{"hidden_size": 256, "hidden_act": "silu", "positions": "rope", "rope_theta": 10000.0, "tie_word_embeddings": false, "init_std_up": 0.0543, "decay_shape": "cos", "doc_mask": true, "train_tokens": 277100000}
Each number is 500 + 25 x the weight over its row's rms, rounded and kept within 0 to 999. Layers, rows and columns count from 0. Numbers have three digits each. The size before them is the row's rms in percent of the matrix's.

# layer 9 MLP up, 1024x256, rms 0.0543, rows 0-108, columns 128-255
098:484409493513496470518522500520517516481437537531504537474512459515508539511498482513523464490520505491491534471489493491519534488538495470493502493535525544483564535531496492476471507463520479470481489508505504531540513521495470446511507545474504459490529451490502495495536479522495512481465513516514491511521458491559497478523510534498527468470482489474482515504548506500506482499491
098:535478483473501503494523454484472496501503539462519491492534512518512512496495507536534513489481513488479544528512489493457521479503538530472531507531501519495536463500505484460509494518520515504459496504430530510486502515512547502529471524494478504501474496509546532503525501557487510487477476531480489490523441480489510541488525461503485564488473451505474531490464509527487523499479
101:478510544474551503518493529461535514494523517517535492523504466483484481463453533449467542514497528555522489492475515499507504479519498510514525543473494466512486506462561502506492483479469495504437506513515495520465488480520453503480447463464477503484534543489511494493511531502538451495491496532503500474472538514474509556526487535494501485525479506507499503500532499495551520500472
110:493503508473498522498464481505555515496517521494518504491513502503490488504505494510507497468531518500485528520508506484483485462449421525487508522519501478512439502439514477533494478480521498475493502507507463508477538531547505509563543495540529469515478528412471530502537464589497502500503488517540475508513524492511485490460496525488463506459545492477526467500511520460478509501469
089:495519496532497497491470515533470478534513465476474511541458473486529517500539473506466471496487500484451495479485512519542483544533483474535507493532487448491455484538489536518527513505450513520510502458504519486530489454497520459498484544494533504509545464494478485515486476503528512518496478460458448512497531500516524497525478487506500469481483498508488498523497517523572482492526
093:523509500498511497498511524505448495493477547495542475503523515529483548483488416550473513479496521506507499501482501515554463488507529500477505507542493431517497500490499489492504471482540485475499472499515522507535507500522492506516516522462487522459558511502448519500512425503504457504510476520443498520551500475533466514494524490498508464517505508522482435458505467496520530514503
101:511545507464513531471501460497536484472522490475474546547473486470484489511463502519496497494537537545496491545498491496493476497504481518497526507477507506507518507518470465493484486508503464539491522484471449492492474485477501544490485535497511467543474519461502515446519547524512498495524468471489527490472499549519489487495526491531494499522504495474520541498436496525475503494506
096:452515524466512527507465470486549489486501456502530501436544481521452508511467486490493465478547510530507477522460485521467503514478517503494541498477483509495478516508485517498529517503503517528454484538550483533504524487496463554472502481476511499523468517472496505508522493494457535504520527481474503536533499497482506542489435451522516526490494561479456504552483509495475507481517
106:463495514502518567485493507510502446537494463543506500518500554500499520530485479481501479548498470510509489512544462505560524482507496496483475487492511533559519518466507486514452473539505523496530495517480555471468486500507485490486519503455484519519494484512483491532492486507507530484529485494530502525519477473475484543483481483461488511502533474489489535561528491475509500511505
093:505498507494519531490493482504486537505496487472503521475516494506448514518518527490510496480538494495488540524464474463496529516484520484467522496512489537526467527480492517533514496515486491456487470483507539516514509453513462514495560519496482472493484512485523496508509490523471520479502496526409476481527475501473518596495477528465488467478521511441519489517495539488471475504497
097:528502555520469499483479521504524513432542515469526470537503489481454487473495499494494487493510485508490498525523507507520478458503526502529480495471508469542526490516469473486491504482478467534534475505499491511508533485492493525529531543503518565528469508501496542436491467494472528487496438526481474485535509476523500495508505506452538532531442492497528523531519484511504435513491
100:502478448464516493517489546473543523498527480492543473523504512487493475489523451524534459525512532497494467496483524474462455515495530507473544507513502508537512531492477480529493518482538518476499524492548464475530503501473451512499482472501499495503493487535482508474527502507535491549488506527469496481509464535475528469513542480547501514544496463528507488515496485485495488552483
098:528531480507527507480466493502509490468486476518496537505491463529505484521443525506485468465465510528510535465498508532527509482514518495508489496441472485508509471473457506510474482539528476522491541503528456478491527501506515528525517510481534461519549496522457549493464489492478456521503486519477467506499492493502540542492473498490479533523526474506493512464529481507516486494453
098:473458458482511512498557475474488514475523503509495477518498496460490490513507538490470481524500482507533541480532508496525467551480520509529500501525491505485539482465518490487516481489522476484474499492484531511473515518482517482491519492472559491524486570489477474525510522504464504483501521501506490477535500463472478474476483510484485523517527522488534512495497484462491473525520
101:512463560504502486523539528539497441517480490502505527509503472502505519521475441497497504501460470520556525520539488486515528516516506507464469496476482489497465518458536518486501472495514554474520493460527498506473499561502510526485525498481485539484518458515480547512555493483511541510449474506528500513533496472544513523493501534490482526489488467498475457507524491470494472490506
098:504480541478491501537469482486514510508524560485495510503491475490463506519468536497533533514496502478484483527474466488497473482497521486504451496507487486532520495476462505491499502468499501478486453482492502481535459497483516489530515538457458545506494541471522467511514522509460558509503508457484559526465459532525495482511551494479503467497453486524476520539518513533523457491500
095:519490498475504451520514461488471512557462495494490476499507467516516483493504496524525500525545483506489547482529498504495490487519500482557494507531520576517489524487493517482483506527469499515462523512493521494526484476507553487469503463497555468509497526525517519512496527507548486521481546482500508522510476517513527495522507522515521500477453495465528495524492444502447488487493
099:446523514513489504492509498514488520536505482526476468497497514494487516507486533484511475520500475493512489512534482473471450483456486509514499507504504488513474484488457507465555551484479506507525527498528452544474539489503471502488505505472489466515563507523485521553484471528488507483494542470499489486482487518492519521508480505497487450473557480512520505490513496574511494523499
103:487480527473525467521477518467480519512496471499516481508495469485477497502507534466500495513514528478534551494468516524510546466501535475496491526571461467530491489484500481504491531466520521503484508494507520458477480481494492508529475517463536489512491491513523512505476520503517455473477492538524531500486445516479504495486523504521484481450507541533514514520541513545485491484502
102:510516499451498522540489499498492496501518532533511476531495454465499471497484463484507492504489526512511489511507483518494514529534487426501472487527495500483474527525533488520511464494493480521493503441499459484512541466512507494496502465523525509499513481460488493521472500476480551495481490477481492519475516510523530533492508492475475486514517463476461526524516513543504532517512
108:497523465453508510467461469523525522488505484517510527486479491463486519504501500526477477523495489520500493510531539507508551494515493520509495461520486505548547476512489474477517497522512515484535495523524503450506478482533518513514479474504535482502480530489506507509494487476520506496522533475471504511482494433487480528443464520550526478508499490563509476523505490507452481523502
101:495439522491480494524523498532503509510489464475518500513486473465517516501519469487480502538484480518483494502480521499474472522481531497476488531488535509502513569483474502505486453510553503514527515454478517517482473500508454518490511503510512510452541534458498444529485491480492473495514497512532531502508467492508525491518480523544499499511524454483532467533513504518497458477499
093:481533500481500485498480502502484499489526470503523462456535490542458487448476539536511510510498464498499543467533526459528506516542533506513503515536469480503494502481466470530532473518556499484502513532492497528475452492478558523511498469510486458508510492487502450474542480526539457489475502498527483503502501503504515459463493503488485483509557504494481512480520490456524510520475
098:488538510521516532509525505533495493507513534540519510522502470470510493500500497527488482513491539462470484503472478489519507442477508484491498519536510533500480461526487472520524420518516513512477506496461535511508506482553478499460507485504502485561485507490586509468484490474491522516478454517506515529486466544517483523527521505505523507480499524492509441430479488522504489467525
096:521497473513510476527519496512535529478532513504522488493468473494506504526470529518524485484513524545457500508504518519564526481502479531513474496489475473509482473499512494523481518504495504491510541533517479489509480476481485530468523541528531470491494513500511546456462492501477520517506510519496492533480529500519510490500477429566430495516473506501488506523478475503457493491499
094:481525510490462445512481495461494527502514484530515481530489509523478510520506492496531489505495550499517512490497518506489507525493512472461470526511519433542538500476458492545486518506473489467467500515505471516534453472512508533525504503466526511556485455481526488522498499525508498518519518471535534539546493453503515470490508515509499483496493453481544511489483470446434489515508
094:493471500531444532470488491511526441532533491523469465502500475520522499458507521536510444484519500516484526512445519477512511478505511511500506500539509496513520496516483508492506465471521549521539471469515508510516499512479513465461515523466527481451515493467535471486461512518534489528478475521517443478487530471548473510511513500497545478548517480523492507515492503504482489475522
090:479480536484513492536489483489560507495527488531516562513505473531510515549526483492532531507498513527451548486498447523501527513486526499511493536517513489529498493466494541523528453489504480470533539506499495471470507497533483568496524506504470531512491479466540499478530446456550498489487454521423464475511516489474499545512476540517496498486520494497516502492529471473492464527465
107:500497503462459514473522472489526490509516497494493531468462501469490508478488496491515478525547501487482463517505515513494466465495512517498485511455504495484523529503539519495500528512480486501487531510490484477490512483528514464406471502489507483506469557517547466533522531523445507492532529509525450523482522491513497505492513507487473522503509511557500540517487524481521517528527
112:513460507570484547488526544496557506521518513545525530494491542544514475512486495494543504508491489512480460508516419549522538479512494497531497511500519439502500509523478538493431506467492503485512502503529485485508512493553497490495496481487500494503492503549490458504466481475501506480466467519511548523493511489499514488469465452462516527472493502491483493502526498484538481522517
093:483458511476506496523470474512485505474510525487472553510506529504491510574519518518515478485513485511471527534565466509521507485482480476536495506532497495482536473496458494515489478504514457531500518513516529470480494457464528476507488503498518521548486478482490493526501514488516502521498483510482478444537527507478508491542485500535532519542468443434516454482500467504493530500526
103:498536453489506492465444489479486520538504510462523499488494498507497545467530511539484503503497532535478542475467536480472527477509486514461516496522531478470479488487440512521498516485500480484507513457477521506510476518547485496500506537507501486490475513457511519472523470511520508501442487502491531490516510516474528502547518491520479494453514503519474464503514526519485472501505
091:467571477489538493476511526511500461521489449506558502520503495517478547453534505538499512505477491479430533469467552501480507501536488511549479484514445471521538495481467511511520480499525483523518485504484476483506497467521497503513465523530513446541451510530530503517510505493515510492491488513484502510481506481529510507504503511509511509478511482501476491524488496506472462517497
096:528466492507460490532461515425465475518472504510498502495516479536465513521527518506520506473525496514508495453477488510496529496470465510547462486527562484477518477483444556487547472496425490520528529508503514492512515477502479504453467510469507442490482461472516497487515451485542492539457516545494479473488478521524499531472487506515533510460536499492475510451531515472517492517488
105:482478493517541473453504527518507436494513493522531492534487491486471490492513495502510522497473546480482470464468484491509533425495499503530514515505534453488519472476485504459529550455473504500517529504523430471455476505551501477531510503482495499500498529461454528488535497475520497527463533513504460503457479493527535502549496521545510554497512464449497485481513497481487547499487
101:529527487482481492509511525468486508536485480518456518528520507486518500482512494533475488495466505559469480531519489539471533542497494498484523522497541465486477472527478500524497465495496499475503483498507513470472515516494467541481507474492536457502497481530539491547546501501502489513500466509508580478461513513481513478499492521521547536497497460483444464520539569487507498446516
104:538469515479508528533484471476521457495487504494478519457543442476458519531504525534495487495527518507569485510486507508534470502509471504518544492521508486502538500477490459439508533555527499494476490523496522548512519492478480492511499533523486481475459520535533470520526507533518494465504488522508535495483483490501477498519461510508529489500491484483492458485545468524469522512480
098:533483477513491457512530488446541489511546535472488486482494480514508524505503482557464503528513521479503497505480488504524503526522499503562500463526493531516528558528476513497530494511520505443475506515485500525493483488518531499475501500555528518484492475528514508490482472514487495525497490489505470490484475511527503468492494479500542494468530522510491489486484476523456470520489
109:487513523505496452485517516545458510449485492473523543542493550484547528511459500514424491533501493516468531497499520522479522460502471502507516478511540514487490519505480531475531486527523512488459512498490474523505548502530522512469487510499492469481502506491510499519504473464532509482487503494520530465517512488516526498495441456522493494513502476483504468542537502513501491524561
095:537525509514494463479473489457505463495488479476460532480496506508499499490476468510540475490445534481474474509503480497526456498479445508522518479522556522499533523430487475458502479485494475474508483547489493536501493490502516500520491453486521499528521550482507499481539503519524539523533540453521520493475501499526517516484499528499500534456498502502455488509499504497489527477473
102:470547488483551533522494509550475477506485514604492498478492483497488496463498490506496494481518509485492540483523482481480473528510555488492514521503474500520483522451538484533509547519535500469519486520506496523559490496518498479500488485481522520513524506498515481550523522541492512471469476465501506547522531477515481502503500511502497508512474524477495528545481503478494522503490
101:517469496490501508460530519501470453517537466493527474541496463519485522503503519530513487489479449523529514525489461515523488472515503505536512452485499541531533481536474478472488486510542533483513493481517529515528483468500499533503505522504487503500481539513467506500494489521514519467468493426534547514500518455514508502492510522514511466469486509517502506536507504467519499451444
100:472546496460472503507468500488484496514548507487472515512509485486427517526514515503512488500492514525502519510454494443491494522517513511513490526542534531479476513464511516506516513442510492492507476484502468476481470513478497514456516494492498470524504562560460501480487500508481547534488527518517520465459503456505525539513438566519492514488500500534437515469513515506480499471487
097:526527514526461501509528499526544485518498496477538474448451533495549474509493527507496542498534531547473498486574479494464485551467550506493535501499486499541509504478511466489522474508559474492529508497496497520541519467533485533509488484511477496534502532496525489529486458498525500491481520485489525533488518489485495505482482481472471505470514499491534490500456531488525517472522
101:481477480518462510490501503497468509516525511494504527502423500520486525566528510493464510481496521513465514480498520484508500511507513463484507510522483493521509473489530478514499490508494471480511523538549489516512511505510494515506501509514511421476502520468529533528491481530521498501438534517517528480462475465521508483506452521456524526500499515479455503466493468500523480480518
102:538474535439500539472491517486501470496532486536540509429523526478468501512504490504485517493471499499485523504540534505497485494469500473505460494486492479474488544483475517498514457524490472498528481494506499522484551548541528483526491495492495536475457507442526522478495502539488462479527510512493529527519531469536470529491507503502472513447506535485519501501498494476477517528487
094:518499536476523550495494508491509509516507497530479452508480526479507462441519531542450484523504501469493460515542472507510526517473499480502465521508516486488475437525517507499490472530499503499494508524549453503477461486516498514461465475509516488539488533538560479501508517516472481527525477499493487504513466502494489484453469494505531537509507529532513513507505520483504487464476
099:514438511499467521508537525481517465484494503521467480525507503500532478505468501529496453490542502529527492509513519482472513476472508479527509482524502506524489488476475558503444492502518464468524500509511473479507556516485451451501507544517441513511506495505442492484500512485514462491505475539483499498537515488436490494509510471444496498526520493467503461553511531504513529520499
098:512518511510506529474493505455490504516540476500464507503469490504514471483502502511524518497509502519478519525463503465511510493508504483504500470526501510528516492493479498496533495489494469547483469514510488494486473460521520475577484486496545505518486495478509492515490545498466511525483470540469521486517496511446531535508497471491551488499493496499454511531499532462464508510454
104:452492489526487484494494510498512468436510522497515507509503508507501480496493547507535495502466515481521521466495471507511514522519520505548492524494508523516499526500487504517506543485526504441489447476499494526465572495555493564502470418531516458522504484517521513505502507539502503501501503461503504502524470519516528506508495522514540471489505492495499506506450475515474478509517
096:470584476528487501485519548493486498542464527502516496484529511549515525487497463521475483477485486499485488513487473474489464450534542483497507488443521449482478510491519481483489504529522486510498497499524466509491465505510468489488497499468474524540530520471471497468491465524497464497472466521476441487518504462480437479500486502510516520510486469493487505441559506503514495518474
095:486459523467482473525512446509507501521522515481481477488525495543484492510478550525512518528508474478552483431475534553492542492494488456494529469476537496497489527494485539546523521480484498478476459493488505471483510521473492482476519464469526500468511548498487479526479473498503516474501535514495450469468522498492517465525483496551510520478510520444478519542541500513497473504474
088:519510500513453460521526509505549460516506482463528476539523516475479517513463464457481500551474493510508441489565466542513517499519489501490520456475507458510534515493492567494514514559522510466509515533539507493500499504506501527506537535479533540521531519499519494492457508487511476523476489521460511489508501526495488460491507526479468498463507544483508503512505470467553470538484
097:472530490470462500529527496470512510513454474489519494506532493468521505468487527528470518529482517528511507518476504511475557525506580534540463532445453526482499549503497506497508495546500495466527527527469537502498452465465406541496483548492484544484487520457499501493471530499492480523496512489451486516537485499485491499494511460500503482487509488456454492476551504510499488472492
100:502492482487533498513520526473502506533528514502530488482485481500498519475495560507495535461448512497499498512474511533507508483540460523513479482501551484488498447496472536507503501507463511502477532460516474480498480426516535542432484531491524473502531539478489512510484466497505482504530522481514503528510500507501505464505478506474515513554523493493537514525492486461498451496505
099:470524488454486496505524499461533516482512461490517513504494485489502497460520510514495475487513451477539508521548497514497506500513507501499483480512523512494476454520492504479502470476518492496509490522496516524478528497514490518496497473446506495500535487499491467516485517479491516498463532541521487495542517440536532534501512486459451478518511510492476487506520515518460493460518
106:479518492469496516524509514443442496488510491484478500538504522503522446563495475504499508456514515513551533487473484496513520488497470493493493506490491477476498494493524532508511447506516495507511513503552490543546537490470472492478493505505507487494523420454544512499508513474525509530557478505500524512530517484458488450484481519485496481484498514509549525492493487511492539528493
095:463485517498484488544500560505490486537510522553518468508463519499503515474490490501509459499500513510514512480449539487516543486478501513478529458462490477472532501507506513481495494527471488475516556493498476466481550542490468468490468457541465507511488465475522525512511506501498459434498519517513514516569482480508514518460533508490555547453493492489491524514489472488524480485518
105:485458459489499533541486476500478482481505512497492531503477458525560476544508508482505532493521492490460497488502511523508543507485518496510562466536572484538526458475476502545502504462487549493501500483514501477497484520478503527527505489528519521487492531507513528477487470526530508511491514492511501506536523520500501501501518478473524481500497505508487473565543470490455526506453
095:470523496519527471518500499458535514473487485539423527459523454490473507489505515485472514460531522465484503535486497513517500523569524492526527430538447513501513545501484481499540523530544487453493508469503499491509556490512504514473515533486472483505503507496475506482500490495487478512497492517463495510493496484497508485547492462454521506486468507525509496536498488495568471471467
097:502484511515543509516517495481472497479496549476445482493454506472512518497494480475452464502483515515506518472536496547517463525457486503496496469509478470516486470477524496533522484485528473518473472467493498475504506501518571499505502509497504521469477475477544527502504515541480568485515509459465525517460500507486482543524541514519497523476490513498484494506530520492469479499484
096:535482466483493476534492497525513510533501497494512517557457495517516449500492510540511478506544443484494521473471508519505461453514488481512491473529501498514494508532481489483527506508502493509500511519477528534523520476475523483463476503483485520505518487550538493503501498532497495461463508532495492537491497477500471525505498503515510467467523479478470541470438468558558474544481
100:508487498511485545522479512495492472519460504544453509508506486549466491487490529503549481503493463530503509528497518511517538496454535464517494493446503507520499497506493493462493497522487479501512469507528548502525511492553490539498480506487501493488442485523481483544501499485525497445503487474505508516535485503492517526506485471501522489530508470448500565469471530516494517438462
100:493552489485483497505507503465518455484508498523511484514521503555461523506509481518523530471525512495459501539516482526557527463485486520503492497521536490529471488482519476465480487515521509477500472491459497482499503474507492509488450500512525470490528503514491509476458467510487507506524532532477534476484497510487506545485486486465474496514512512509489535522448501467482474523542
114:460492543505509485467468474489503498506494486430521474473512538500480488462481495511526497515516565484470477491498463491511570481505534490484523479502507505481508562477498502484490514484496496515492471499492506528464513490491525483484491494504516469523537478466552468491480517499465546485454494500489509542562493551524463519499517501489521528555487516469529514495489515509489497532490
098:504494499525518486489485494472501542483500508490471517527461516498502481500501518514495506503490472537470488505468509520563478530533530461480511464495488510487535486452489513475557481486473568507443457556495493509489507480479560493493520482484507523517476525485558465478543462514529511517479494486539459464508512530534531485494527508476511498551505485452481501496447515554516501470506
102:497491491519531485500488468502528509474513477487515520470493496487552480556539503490478475476478514492529481495512454492457515529461511529508523491501496513513508467500508530489521494491511485526502488472503506548464511470539507510453527493491494488476508489458510502512450497535472504476458534527460528476473528515500472533438500498485508529461476488495476530501504547472499460443478
097:488483492509469480499535513495500503483499475458552498525483466506477516536532508493513480485510488513458494492532487476484491470520497490551477505474502487465534527457501514498475503449536502477460571506544462510541518491506498470516486541517522495499517490489526484488477500491485501496508526485509510466487487465466488479554495480502497485498536505514532532522532458494519507507504
101:470488497473490475491462473501511518529489475469488511502487471510477493494451472505509503488514552489514515475521510520472497495481537548511504491474494496490496485503504540494533479518439501547499472506529516539497539522448445517517490524514531520518512475484490523505498481504494473499528504529484498511471488534503515547505502466509492493503531520480541461484522515520506512510517
105:519517555512476481481509512505543478531541520503481487524518523498505522517492513496509522515524479488487512532471509511543444522510532476536482487527548471469483564501499523468566515518501499491501466512532501537481510468518496546538478512514503464481497480487475505502526487455507521508457507519470495504449504522478530516499472501510463531494485518473503526558456495480491518543472
109:487512512503508482568499512469505483503538497484502456500476472486434517561497482465468512501479555503518521500477490509499486485497521524499483490504504510537486471492472525492492528469512497502455508548493515527496473502513469533495532493502460499487492480480538550499531473497505501491569498536475509450505499482517508495569478503552472499521493495492493510500525512501518467491513
107:484507518479490517508455521492487507505476546506456527484497525494504496534492486491498524505532554453487519455509530495528449508534513523488455518496472501490473543453497486502528444522511507522519528527507520470542490474510470514493494567519459472501496504446471506501500498520524453501448497489531517485538502431525479510461512460500519506485513505488442521503493528515503484524499
106:489514472477509482532496514465483509552540528519509581489514547519493446535515485478529502481508502465490485530531535518495489516506498488529534507487481489536483501461515488476505527530488548511473512533528497512569510497530495522502515512534532492494471498514492502472486521543423527477498528492499503545471507491501461492522516481501494517522482532552447519540474488537506516476466
101:517486492518480485475474485473499498509501482506499476501481448506458491503494533477534455504535518486471522457505515518439529465492469535508533513447517523506491525526510507485513534494438524486531450523489523536506535515517516520502527520489500550495497535496478481498480510499523558486502509553518495476494519506519494496502459537429475510515482457511509539544502513539500495451494
096:466487501516489470518533528482534489500543496496470541519479528494530508528497456464543502474574510511486475507525549500482524515500480517501511481513486464486505482529545485490517522498477496476484443513564489467500526478511491522507479508448493500516481498515499475488500462562500484472505520536531463520496480498514542512540491547531491497514508470492492512479478463486511507466516
105:518495459471530520535519524483523519515498494523517517529472521474492477516493486500452516487520512495498502551488459466520493521531545538520492495524509484509517435472503498516532509502501508495479486514480526483479463501493524519498479503480508503426532489484472437461487506548551479507526518535477501487523478532503535490527526524494516517500510491478471513507488553496506468453491
099:514468543499493510526485534499522480503469523508476497501508513475511526538490486475506508486480480494530511472503471511463478527494493575544469513483532496471501526476517472496461527487540545504507499518483526523504458477537532500449478499542481488475550517531522500543507491465513488483517527499506494491506488489524492490505486518535514498479494532502480512521492484524487496500460
096:458495522470483537475559510504513494510483445511495500506494528516466459508480517525469491502509532565489490480552499496496484491480470557512488488478528490499520497492499495530508538472503493500491491489481476503518510520506512504528445540485505489540471486509503518478537577481546489521490491551496524487499525494476500547561485442489482498549513499489483526517468497507523520500515
104:512526530503491511528466523520567499491458476522479496498500465474489462555493469470483520523472487509484466470523471484500512464487462499509513483483532490494515543503506542501534486515549515518506525505505481508500546529463494490545468465488523485478493514498528475490532482458509495488437473490491529490497526502462497438500497515495503522527473523483557522476457492504546468526468
096:510492538536501475551520481568546493499449516498515514545494489476480462524474509521503491535496420511518518512475492533482483522527499517500459450503481484539551466507509505460508469548523489501464504516464527485493506519480501489432491469509536497486528442509521486504471454494485491472494499524471462514527499538477533507434526484500478491471515491510531512549504489506501477494507
095:503503533476503476449481530507518511570469500510492505506489525510508479512486499466517492540490441496505492497511507526460486520517482432538458485493502486517484519504481469494521486560487505504508494513497486482520513471495453479464492508488527497449499491469494485468511486491504482516498484520490552506499535501550479521450477499490477469479513502492539489534527494484535475454456
093:504495480563469478498465485455471508499448518533505511497496475505537483497500486513500513511441514520507513508481512522477513503502531485469476506497549546475542508460509458495480506494521525492491462450493512497529478513529475488580531494464474531498498529482506489498483509547520538493498407487512513482470513523488521493461514509512517501499519526485512483484498473504522509479493
100:482501500468493493563540488504501506559513476501475450507523514489524503495512530530545526509500526487496539514523471508506493515497512491484542512508532519484551544465465482477454544469524524458441542488531516498560500509471506551477495501508494488522515506499554525478483457471508493479474448499526481501458494549486478512532493439510516492548508464504526457481460528455518486473526
097:416474526485512550493459532469514489514480514475453520542526480488521521472477473536500497446500479501508471495492466462507518491516517480489512505559482537486507533471510456475495483441531480492505489504516545490534498479537467471505463508498468530471534486484518489479513487497487486491484465468478537481528518523481517490476485498496556513508509484503482496460523514489519511526502
089:509515501456486526451515494489445542558482531458536449541480568492508492468474495476504510476458512498485521513523500498499522516516480484459501519526497478460552483443514504482483503493479500509547444493485475476482515498482499480494496537510511504487545488511510526519510500506517478491474496525541517516506511473508518508500450510483536543508484470504502505502524473466500547502518
100:458553462484518484519510484480522477495475489497506481484489481512527485520487514458557448468509524522516537482490508514460518516508533498487509490490533491497485541495481534465443515481539473487497490462502498525449509447497504516516498529492474515455448488502496481482534533476560498456484513526498509492502559481531477465545512494488543485496500458517472557473533463492491495505486
102:477519548494491526465490501493472501538491532532541444520474527470464520496508527450496514532468462497523527490524488545475481534520497484528507501495460495502538506495524517506506443468500536503568502510510521530468523503507461479493511504515486446464503531504505475497512477522499483471498490510543530542507532508490493472506511507458518511478504495481501492528551491480504497542469
101:517483510502498499517486500530512491474518484472526509514467480553537491505519550469499433512482522451468513521514511472470469433494514532503528511533537518535522532497521489479471456485509508476527529490499508459519519465518513501502514498479516502495522484486536494514561502481517539496510475505490494539440456543484482520476520482481480513537523461516482528514532502537522458500436
098:470462526505476490519499523493489490492504575447481537473533525474521490487521509495494501509539503484514478517514466517506471475516504535482477511512532498481502492506549466517490486527525564554492454557459483486530444480510553535483488489498490543504536516496514466495512496507497482482526470494459515513482493500506511523540504494545517519538494489507511480447513514485421480467497
105:544468502502532525513506486487498503500521485490508451493518513478484533492445503527497478531511459505515474479491517532493477559532488458535508500515521476487499512499435463488471493484506527499537471503489497501497481465511522498526496482494528541518506543507496463520526468505462478511501496543498481522465537510515491526497452541556484483502498527431502544480514505498478534472469
103:514530494454504481471534462490531528475472479503449479500472484501498504490494528479490442493440510512470492480554499480496530508499488533481500536458523548510511491521508524490502549540495543515530461481511492506489508513487515425522488473538439519491525509463528503514475496520488496441500501503534495530458551517499530498482479510477498506499498517512460483549468529514496460494480
098:514503504472520512494494524486477499465561510503531473490454492491526509475434520477505496513562538511486481528497522519533528538478488465526498525456533460523475507510493538515491475490501468486493564476483496524536508491505517484499535510497493582459457532501518505507491468501501463470446505544475474495514519477517506501519478488450479530516460520465501485519452514496534474485523
104:478490492456483495512500539468537489505481487492523473471500505542500495479505450515481559498524473508507485467511530499536468517480509514488470518522466459511495510522525548511489537500496516502494490499534487496430455470492558526498492517502495498470503513518496494505484496536535482516510518528457553462505519501503462525525497511497444501495510468564498483543457503496517510503476
112:473476478493506509508500501464478463517502507482515468463503485512532494486459489522512510450536496487470475540484518531515531516517485488483511469518503483464530526441482528507507492487523515490514489478517505540486504525526505517524526507498462490487456553523504468488507507497478535496484474472465511477509530477493452506487514518520508503488475476465521477473538539495509496522513
103:538500519517496505477478508523514497540497480507495462566525467466500513502506513525489474459537503527498505487474504557505530479477510476550514499529496453525478477489537484482531487494518490496502532519539509566475524513568506490464522500463486503502531509500503495483491503483521458480481519513541495496479494530525511510488526524500481520514516494503498501492484508502505484516479
094:483506485550470481524515449474512483524468516511476504493472524482453523495461516481493479482500494521505501497507485506522515457488527469495490474461498514477486497470508521543479516486501484486515509550517446546504558469512493537499514513437498477509488507501460509494484539534530539468561520476521520522470478458517508549510453500527507517484492511466487535496478479476484490531518
099:471465544495484471492523467509513492462536497475505481525492501482454522503488532465491523481492520520489488454476492535499529483533513495520532507458526480484469550491506542493481475497511518493545488501467493437517537485555486504489511513572530472467497472536478481486508533480478488500493498508534496519464501474553470510498469471518539539490460454512536502520512504520484493531496
098:525519502515505459507521508448499526540512527537512497528487516486512469444481522450482495505519524443471484497538512528449535520465511480547517498509467500504480478462490461498495486515527496504439520503487479507504472580524495453522459552456485509514452506510457506481490488516511574535530511540498505504497497493522500497542451482504506529509493532470548492507547549530508535495490
099:514477495498454481495502498522486530476489447533478463499509514540544549482456540476510459466509511508537505502481541510512499510512501497453524479514519485501481468463479542489537463492480550488497505500534456518491491472513531498553501517486511508513520512507469509534486468492512497484510457529476465485542511517539469469466520484469494484497500478491522495490523508532492526529508
099:498482466525517457508500475530473475542519472479503527535460468490512451448478475500483497537552480483473461511499494555527510530521479500499470470485502497489483488508494523486488502523484530494454487535463523524472535477518501443512503506448537511455481471489481520509486527555512533530457465498510519503491538477510493537470458509522525486509517485483508494476510516505532497540496
104:491515485507501472470544487499527471511474507460513504465441491523503491519535473534509455480507531496439504510498508447507521525466529536517430492510519502527483520487480520497480476524548483501506512467539545538443503499486493523492509516521466507484487457532510524490483507524498492444494519439491524503493532515484466488514507533494457493422473489450520465530504513512504497477527
103:504526504536490490492521543491478479483514509536454487477476510456554533499499501499508508463506554515501442464537487476483489502487512430484516514456477480472436482461486499493516410502493502518516558499522478474497479519497498544497517510508487503545505509516481509491524523491482506525506496506480494515470510478501520490526472531478488520501490478466498487475521489478540498516504
106:465525503448488510522509502515505471507511483495478450504491470519490514500485491485475464458497511477507489531494486498468521471490553507510505514497514520525459489506533530531503464505496541471497492496546522536510472504503482544511502506510512515495522549508510510474482545508484515477574509489510498483515466526499484472496521431484506512475494513514541492507507483479497571465535
102:528516501521512481508504532468514547512557483552531522516449486530506501554502454526505482518518503478508515479499559534536486466481534487523513451488448503467490447502538483470526461469527507493538524553513472474471512507504477506479513476470484520520543516503465506526523518480495517474501532538488498512499512525504470537533489488479500514475512505485504482500497522500522495489477
101:531496481466469535483480520540476490523498508504467519476517492520493491471476501527494460518516505510501506528440493499522546486496442468552513514516523462499496516503512529510510474492485489521491497487529528461468497488476519522538481551478484553517490501537492477506496512497521502458476454549494468476497507497461526451452489468475473515509514532510517402458538478536552506518519
090:493532503502466515498514510488500561544487486477510536491516506464510512520494497469543525508519526486511512535506512487487503534473510500465492535477461567500538524454469513468503503496521522501481510486529491500468500519518497521531480486487489525487509519473516520516510475502503502470490495553454470476510498551488473448467519563478497503500480507527533468515531491532498445451477
095:488509529481488469474483510451531452538442478512453508521480487506457481448464468497543489513464497516520537490522503522514506489504487531494537540505499490489565519491522520507480515470493498469474526485524472479531489504494521511501475525499497511531559477484495494506484480501488453499475496509521475467536524500475516508496530467466488525468472456515504471557435459496555546500496
096:531456514494501516514501464514485479527494546504566478497480486524486508492556487483494499467507483525485502514532461497449518477439492533479495480527528504477474487472521518487500485469506493478461480502528508487446527499499501490493522522470551518526528484463500461504504547535509524478502492506436499513480505486497509486497508448466522494532511477474527494525495529541480459452532
099:503528477495479561510528516506512473461487472488535509493519518499499471479533469508479521492478483496511496467468520532493482441462509522539440512495479515453548471474479464503533467478517497475458514493515511494505523501495519504499483511496499511514473540489507491492472509517496505526485508534508524511460517501526490478507465506447546471491492483505483490524495537470472543465466